From a checkpoint of a small transformer trained on Wikipedia.
Size: 10 layers, width 896, 28 heads of 32 (4 for keys and values), MLP 2368 SwiGLU, vocabulary 8192, 96.7M parameters.
Architecture: RMSNorm before each block, rotary positions, no biases in attention or MLP, untied embeddings, attention and MLP in parallel.
Training: a variant of Adam for these matrices, 715M tokens.
Each number is 128 + 32 x the weight over its row's rms, rounded and kept within 0 to 255. Layers, rows and columns count from 0. The size above them is the row's rms in percent of the matrix's.

# layer 5 MLP up, 2368x896, rms 0.02, rows 214-262, columns 576-639
size [ 97 101 105 100 106  98 102 103  97  98  98  97 104  90  96  96 100  93 101  94  99  97 102 103  99  99 104 104 105  98 105 103 101 100  97 104 100 103 100  99 109  94  91 101  99 102 102 103  97]
[[112 126 158 166 156 169 117  78 169 127  77 145 179 115  80 138  94 119  85 135 145 140 170 111 136  90 146 131 108 184 106 116 100 136 124  87 167 106 123  80 144 174 144 110  74 133 125 102 101 182 124 133  98 165 169 121 158 131 161 134 109 148  62 154]
 [143 102  96 111 138 153 190 124 143 146 135 151 208 165 129 146  58 144 127 144 179 123 113 141 128 132 131 101 138 117 100 102 130 189 169 127  79  90 138 122 130 207 169 131  47  88  86 151  92 132  57 103 140  96 136 136  97 117 105 116 146 156 126 117]
 [ 69  98 139 129 128 184 161 137 145 220  52 114 163 164 134 142 108 111 123 111 152 140 141 129 152 163  54 135 109 153 130 193  97 101 146  93 104 147  95  98  59 139  64 129  82 132  79 125 146 164  78 158  65 154 137 124 127 107 132 143 138 159 163  85]
 [181  90 140 149 146 111 153 162 117  77 111  99 154 166 119 188  81 153 125  92 121 143 147 145 157  84 172 143 155 199  81 185 120  91 118 115 103 100 129 143 145 147 111 121 103 156 143  98 122  86  92  86 126 100 162 114 124 233  79 135  90 178 111  78]
 [124 126 179 131 153 117 140 184  97 141 125 191 191 130 225  65 107  62 156 144 149 129 138 117 100 194 167 125 171 143 145 106 128  65 104 123 121  88 150 113 230  99 169 141  77 156 156 121 137 162 120 147 106 110 143 139 108 118 122 112 177 150 109 120]
 [163 167 109  68 133 145 142 106 158 105 100 145  90 132 158 146 172 139 104 121 142 168 160 152 117 157 128 174 108  49 173 182 129 123  69 101 105 166 105 104 168 155  82 112 144 156 148 166 147 141 104 121 110 165  53 147 125 140 120  96 127 126 133  61]
 [137 149 111 138 159 137 180 100 129 109 132  70 172 125 131 139 128 119 125 143 118 128 138 128 104  92 164 122  95 174 195 177  87 121 112 144 176  54  76  82  79 140 138 178 113 117 178 139 150 111 143  47 151 103 122 115 143  85 154 112 117 160 109 148]
 [121 104 105 122  94 135 129 162  52 128 146 114 140 151 167  89  68  72 120 125 173 128  72 135 161 145 119 104 154 146 129 170 164 155 129 162  71 141  68 146 163  77 141 144 159 165 129  81 183 165 152 148 169 129 210 143 122  90  34 141 146 143 113 160]
 [163  57 149 111 148 133 100 180 140 178 135 158 118 126 133  85 145 150 153  59  73 111 172 123 139 159 169 128 102  81 110 139 143  79 155 123 150 124 142 121 151  57 176 117 146 144 184  85 186 108 162 117 157 119  96 161 143 116 196 134  79 156 114 110]
 [148  96  94 130 162 118 105 144 127 160  77 133 132 158 112 106  99 115 111  84 169 157 113 132 118 126 219 153  92 146  79 126 146  73 100 172  86 151  73 147 183 149 132 108 161 131 110 105 141 170 135 122  90 120  93 170 107 101  92  92 152 132 125 156]
 [184 174 139 117 125 140  73  84 160 148 130 128 128 175 132  69 123 133 113 119 153 172 172 138  49 130 163  79 101 146 134 112 196 127 157 128 165 158 137 131 108 122 118  70 171 102  94 152  54 138 159 166 135 100  94 120 107 144 168 146 101  67 105 135]
 [142 122  86  65 146 141 177 118  64 160  92 169 133 136 155 126 139 162 135 115 126 153 138 136 149 147 157 132  65 119  73 160 128  89 132  86 138 129 153 174 141 165 163 110 149 100  83 101 132 175 131 144 171 158 144 168 141 100 154 105 163 118  78 112]
 [129 204 151 101  88 114 174 111 175 161 147 122 138 127 151 172 117 115 124 126 100 156 123 166 118 157  91  87 134 102  95 133 137 176 122 130 107 159  92 118 177 119 137 124 149 157 123  90 125 140  87 100 164 131 170 123 147 114 124 114 129 109 211 112]
 [ 60 113 179 155 156 168 154 135 179 175 184  84 149 148 106 122 183  85 131  85 151 125  58 172 191 163 135  73 122 101 153 133 149 114 135 173  76 146  82 126 140 116 165 100  97 174 155 157 170  90 185 174 172  95  99 122 172 122 126 167 149 121 108 127]
 [130 129 113 103 115 145 150 193  63  86 154  96 112 141 116  72 105 125 127  93 125 145  90 147 133 103 168 137  88 165 144 136 111 155  95  73 114 167  79 104  94 131  76 134 129 145 167 121 156 139 172  92 200  75 154  80 173 130 148 110 111 115 138 106]
 [183 101 128 141 111 117 105 170  56  94  90 139  86  78 128 134 174 133 170 118 127 157 144  79 166 160  81 172 145 133 115 110 115 140 183 145 103  69 102 114 127 114 136 107  74 110 112 106 130 138  96 156 164 160 167 133  62 110 107  80 115  97 153 146]
 [115 113 154 154 166 180 129 110 111 171 131  77 122 101 133  83 160  94 151  79 133  93 100 140  91 132  88 139  94 202 114 124 125 145 164 114 137 140  77 162 109 110 126 119 124 121 123  76  99 130 118 121 145 100 153 147 135 121 157 132 146 131  93 173]
 [168 159 123 125 156 205 115  81  71 140 160 139 130 126 113 125  91 150 142  92  86 117 145 141  48 199 116 146 191 117 147 114 110 173 150 178 153 127 162 105  58 135  97 164 122  90 123 153  88 181 161 180 133  96 172 144  57  99 124 127 126 109 156 138]
 [117 143 157 164 151 142 114 107 146 169 142 148  84 120 128 120 150 171 126 128 121  88  97 143 127 163 116 107 152 158 167 130 111 110  85 118  79  99 164 151 180 138 131  82 140 140 148 142 113 169 181 175 132 117 100 105 100 137 139 110  96 122 167 145]
 [118 159  96 162 136 122 137 114 146  87 107 168 142 162 125 133 136  83 117 166  96  89  79  58 111 148 148 110 208 151  91 145 125 140 145  78 147 166 167  86 134 115 140 120 165 162 129  93 123 138 105 141 118 159 132  73 106 106 202 143 142 123 137  99]
 [101 182 115 134 111 125 108 150  76  94  95  90 104 121 129 140 104 180 152  79  83  97  85  98 124 133 134 171 176 121 182 101 121 132 154 118 155 131 122 166 134 105 139  93 147 157  88 125 106 167 164 103 105 144 196 116 151 160 155 107 165 130 122  90]
 [138  95 111 203 173 159 111 119  99 130 171 115  94  69 142 150 133 119  84 112 101 110 101 128  73 110 133 161 184  74 107  49 125 164  78  79 150  80 107  29 130 143 171 160  93 132 141  63 202 133  84  97 192 104  87 136 114 131 103 126 137 167 150 155]
 [146 124  92  94 137 131 104 127 147 147 160 141 157  99 120 137  89  87 104 152 135 139  89 182 177 129 172 170 111 158 139 108 122 141  97 107  96 178 140 117 160 135 116 158 145  94 175  71 100  90 112 145 154 101 112 134 140 172 127 120  94 110 135 139]
 [149 129 157 135 161 109 124 134 117 148 124 167 184 119 132 129 213 112 151 172 100  70 143 142 102 109 141  65  70 125 120 118 134  51 177  80 123  92 173  86 112 143 160  83 119 163 129  69 111 100 157 159 105 136 161 139 102 181 155 147 212 131 117 184]
 [141 142 164 123  89 148 119 117 166  68 137 133 185 144 137 164 112  86 125 108 156 136  80 194 175 162 182 187 128 100 119 140 200 118 137 109 109 120 123 106 133 143 211  78 102 119 123 111 114 134 158 122 160 159 176 117 106  98 141 128 112 118 140 141]
 [164  60 127  95 158 177 143 142 128 115 138 165 143  55 162 213  52 123 173 162 157 139 127 150 125 143 113 167 128  71  80 146 109 127 150  89 120 126  45 197 101 135 150 145 138 109 179  85 175 152 151 144 137 119 134 164 109 166  88  73 122 161 128 157]
 [116 108 139 108 142 104 131 200 120 184 171  90 136 145 130  66 103 100 116 117 179 188 125 102 138 144 140 133 143 188 105 108 109 109 132 112 105  86  92 154 127 123  68 143 156 131 105 122 160 160 184 129 100 150  48 125 114 134 155 103 103 118 114 152]
 [ 95 173 180 102  96 131 114 123 187 106 115 146 121 108 166  55  47 116  88 133  75 138 107 138 110 148  61 152 101 118 163 133  51 128 131 115 102 157 150 176 124 153  89 173 199 106  64  77 187 105 121 128 111 116 103 157 126  91  94 101 154 170  95 115]
 [126 144 122 132 191 115 113  65 112 110 146 131 138  91 103  97 160 140  93 129 165 160 179 107 135 114 101 160 102 123 115 125 126 129 171  78 149 164  80 135  63  72 109 131 186 134  75 122 107 110 134  74  93  85 131 145 140 128 128 102 137 174 173 156]
 [101 107 128 141 153 137  90 118 107 122 152 121 115 113 122 147 125  61 122 148 123 112 124 137 136 159 108 150  76 147 115 130 121 148  96 137 163 109 139  87 151 139  49 120 138 155 137 139 129 122 182 141  83  87 100 182 116 113 177 101 193 162 152 169]
 [157  39 151 125 109 146  96 134  77 108 136 106 151 150 128  80 157 118 192 130 133 130 141 172  75 163 154 105 123  95 122  94 140 133 106 108 184 123  48 142 180 111 113  89 133 120  94 149  60 168 151 108 145 103 120 127 124 153 146 122 185  83  99 111]
 [ 52 118 210 124  77 118 120 126 183 169 104  78  85 174 107  70 170 132 176 127 130 159 154 150  80 138 167 108 123 120  97 135 151  68 150 169  97 150 149  79  81 165 124 107  67 123 138 187 125  85  90 153 156 131 177  89 175 145 150 127 123 141 126 119]
 [150 137 172 179 122 173 118 107 152 109 122 133 125 140 133 169 136 145 182 117 145 127 144  41 149 137 163 135 122 121 124 167 118 166 177 134 119 150  59  93 134 161 136 197  93 111 111 122  97 156 121  92 154 149 161 155 136 107 108 128  66 135 142  82]
 [ 86 125  86  92 131 138 108 125 119 144 153 128 140 116 189 100 136 177 190 104 108  74 140  79 174 133 170 140 112 126 142 184 113 120  68 184 137 171  93 171 137  83  89 129 229 127 164 169 168 115 177 141 144 162 105 186 169 124 100  93 187 109 108  90]
 [136 168 116 113 159 102 101 153 199 139 116  91 104 113 175  49 140 108 144 121 102 192 128 119 133  68  78 102 240 123 110  74 190  52 120  86 132 163 158 115 171 118 127 112 137 158 106 112 132  92 118 130  31 106 143 105 143 166 125 126 129 174 128  81]
 [149 181 121  91  96 121 143  89 153 138 151 127 179  90 113 145  70 110 142 167 200 161  96 120 162  95 169 207 134 119 129 116  60 171  99 112  97 109  66 141 147 109  93 165 148 126  84 103 127 114 129  90 120 141 126 141 149 153 115  97  71  97 146 138]
 [111 122  69 150 123 134 151 139 149 124 109 117 125  94 139 118 126 150 146 138 104 121 135 219 145 131 154 163  68 141 150  28 102 155 109  99 127  62 134 180  98  91 163 118 132 102 181  99 128 169 126 124 114 161 127 218 125  89 113 176  59 176 153  95]
 [150 143  79 162 161 133 102 179 133 166 140 114 140 171 110 189 124 142  91 128 150 102 140 170  89 191 105 157 133 110  92 140 109 127 113 115 137 103  87 104 119 143 158 142 132 147  99 137 169 102 125 132  90 145 116 150 121 139 113 150 121 112 109 144]
 [159 169 109 126 120 118 129 101 125 123 195 129 123 169 167 177 140  94 215  95 132 177 117 102 119 142 108 100 113 122 156 113 132 166 116 153 106 136 136  68 100 136 145 111 136 140 124 148 106 166 177  95 180 130  77 159 171 151 186 131 176 104 166 110]
 [137 187 115 165 140  99 134  54 159 162 145 179 153 133 124  71 195 151 136 124 128 128 119 114 128 162 122  93 105 136  93 177  86 217 120 164 176 127 165 158 141 177  68 131 109 136 114 183 167 156 132 173 118 153 181 102  87 159 204 174 148 185  95 152]
 [165  91  71 137  82 112 120 135 166 116 214 107 112 150 102  99 157  91  98 149 127 113 134  86  71 160  92 160  89 159  87 170 147 135  60 113 119 119  94 133 133 115 172 139 105 128 105 117 157 100 147 131 188 146 169 163 187 122 148 145 101 111 144 187]
 [ 91 164  93 144  97 153 153 173  65 150 154 175 141 149 109 155 122 174 177  89 128 132  99 137 137  78 206 137  87 138 192 147 136 100 160 163 103 124 172 138 131 120 127 146 158 144  80  85  93  55 150 159 124 107 106  97 170 129 157 114 140 140  69 134]
 [132 131 151 168  89 102 159 101 104 163 154 111 144  87 103 165 158 183 104 148  93 116 100 159 131 133 192 135 123 180 109 130  86 122 155  62 147  90 144  87 105 142 142  62 129 117 110  90  88 106  94 155 111 178 140 131 102  79  80 109 118  63 114  96]
 [200 101  98 151 111 110 125 137  58 132 126 132 106 108 108 183  78 101  68 158 171  84  95  97  91 192 128 134  74 182 135 172 153 197 188 102 149  77  93 155 192 158  86 134 114 186 129 102  82 122 141  95 163 102 150 128 102  51  98 120 147 105 142 198]
 [129 116  92 134 189 157 123 113  80 149 172 160  82 178 141 167 114 123  78 126 131 156  98 103 121  80 156 115  86  98 118  84  40 206 167 123 131 129  85 142 169 135 134 103 151  91 169 172 138 155  75 115 126 132  88 147 132 156 141  87 129 165 124 142]
 [108 113 162 122 121 171 124 104 209 229  73  92 116 105 157 153 106 131  86 122 108 143 105 108 146 102  83 122 159 130 169 125 140  91 101 193  91 133 136 171 127 167  98  71 207 147 133 173 102 114  85 152 156  70 145 166 153 160  84 109 120  84 144 200]
 [ 88  96 214  82 105 110 150 121 177  95 138 165 114  94 156 157 103 168 170  84 188 159 150 132 103  81 109 102 177 126 168 153 102 100 176 102 173  97  89  56 110  98 160 142 151  92  88 139 127 143 134 108 151 131 155 104 165  73 124 108  90 174  99 179]
 [174 108  97  96  83 167 162  65 156 171 139 100 112 122 175 109 120 158 140 130 176 116  99 104 114 186 103 131 132 139 115 178 137 127 116 159  46 223  92 166 137 113 114 116 106  59  67 129 138 105 119 106 146 128 150 131  94 115 130 125 205 163 123 113]
 [102 100  81 179 144 111 146 165  54 176  87 119 152 161 131 167 167 146 140 102 101 126 163  94 106 104 118 129  77 126 108 123 188 118 132  69 159  87 146 108 130 191 109 108 120 119 133 116 125 115 134 150 123 126 104 165 110 108 109 130 158  69 136  79]]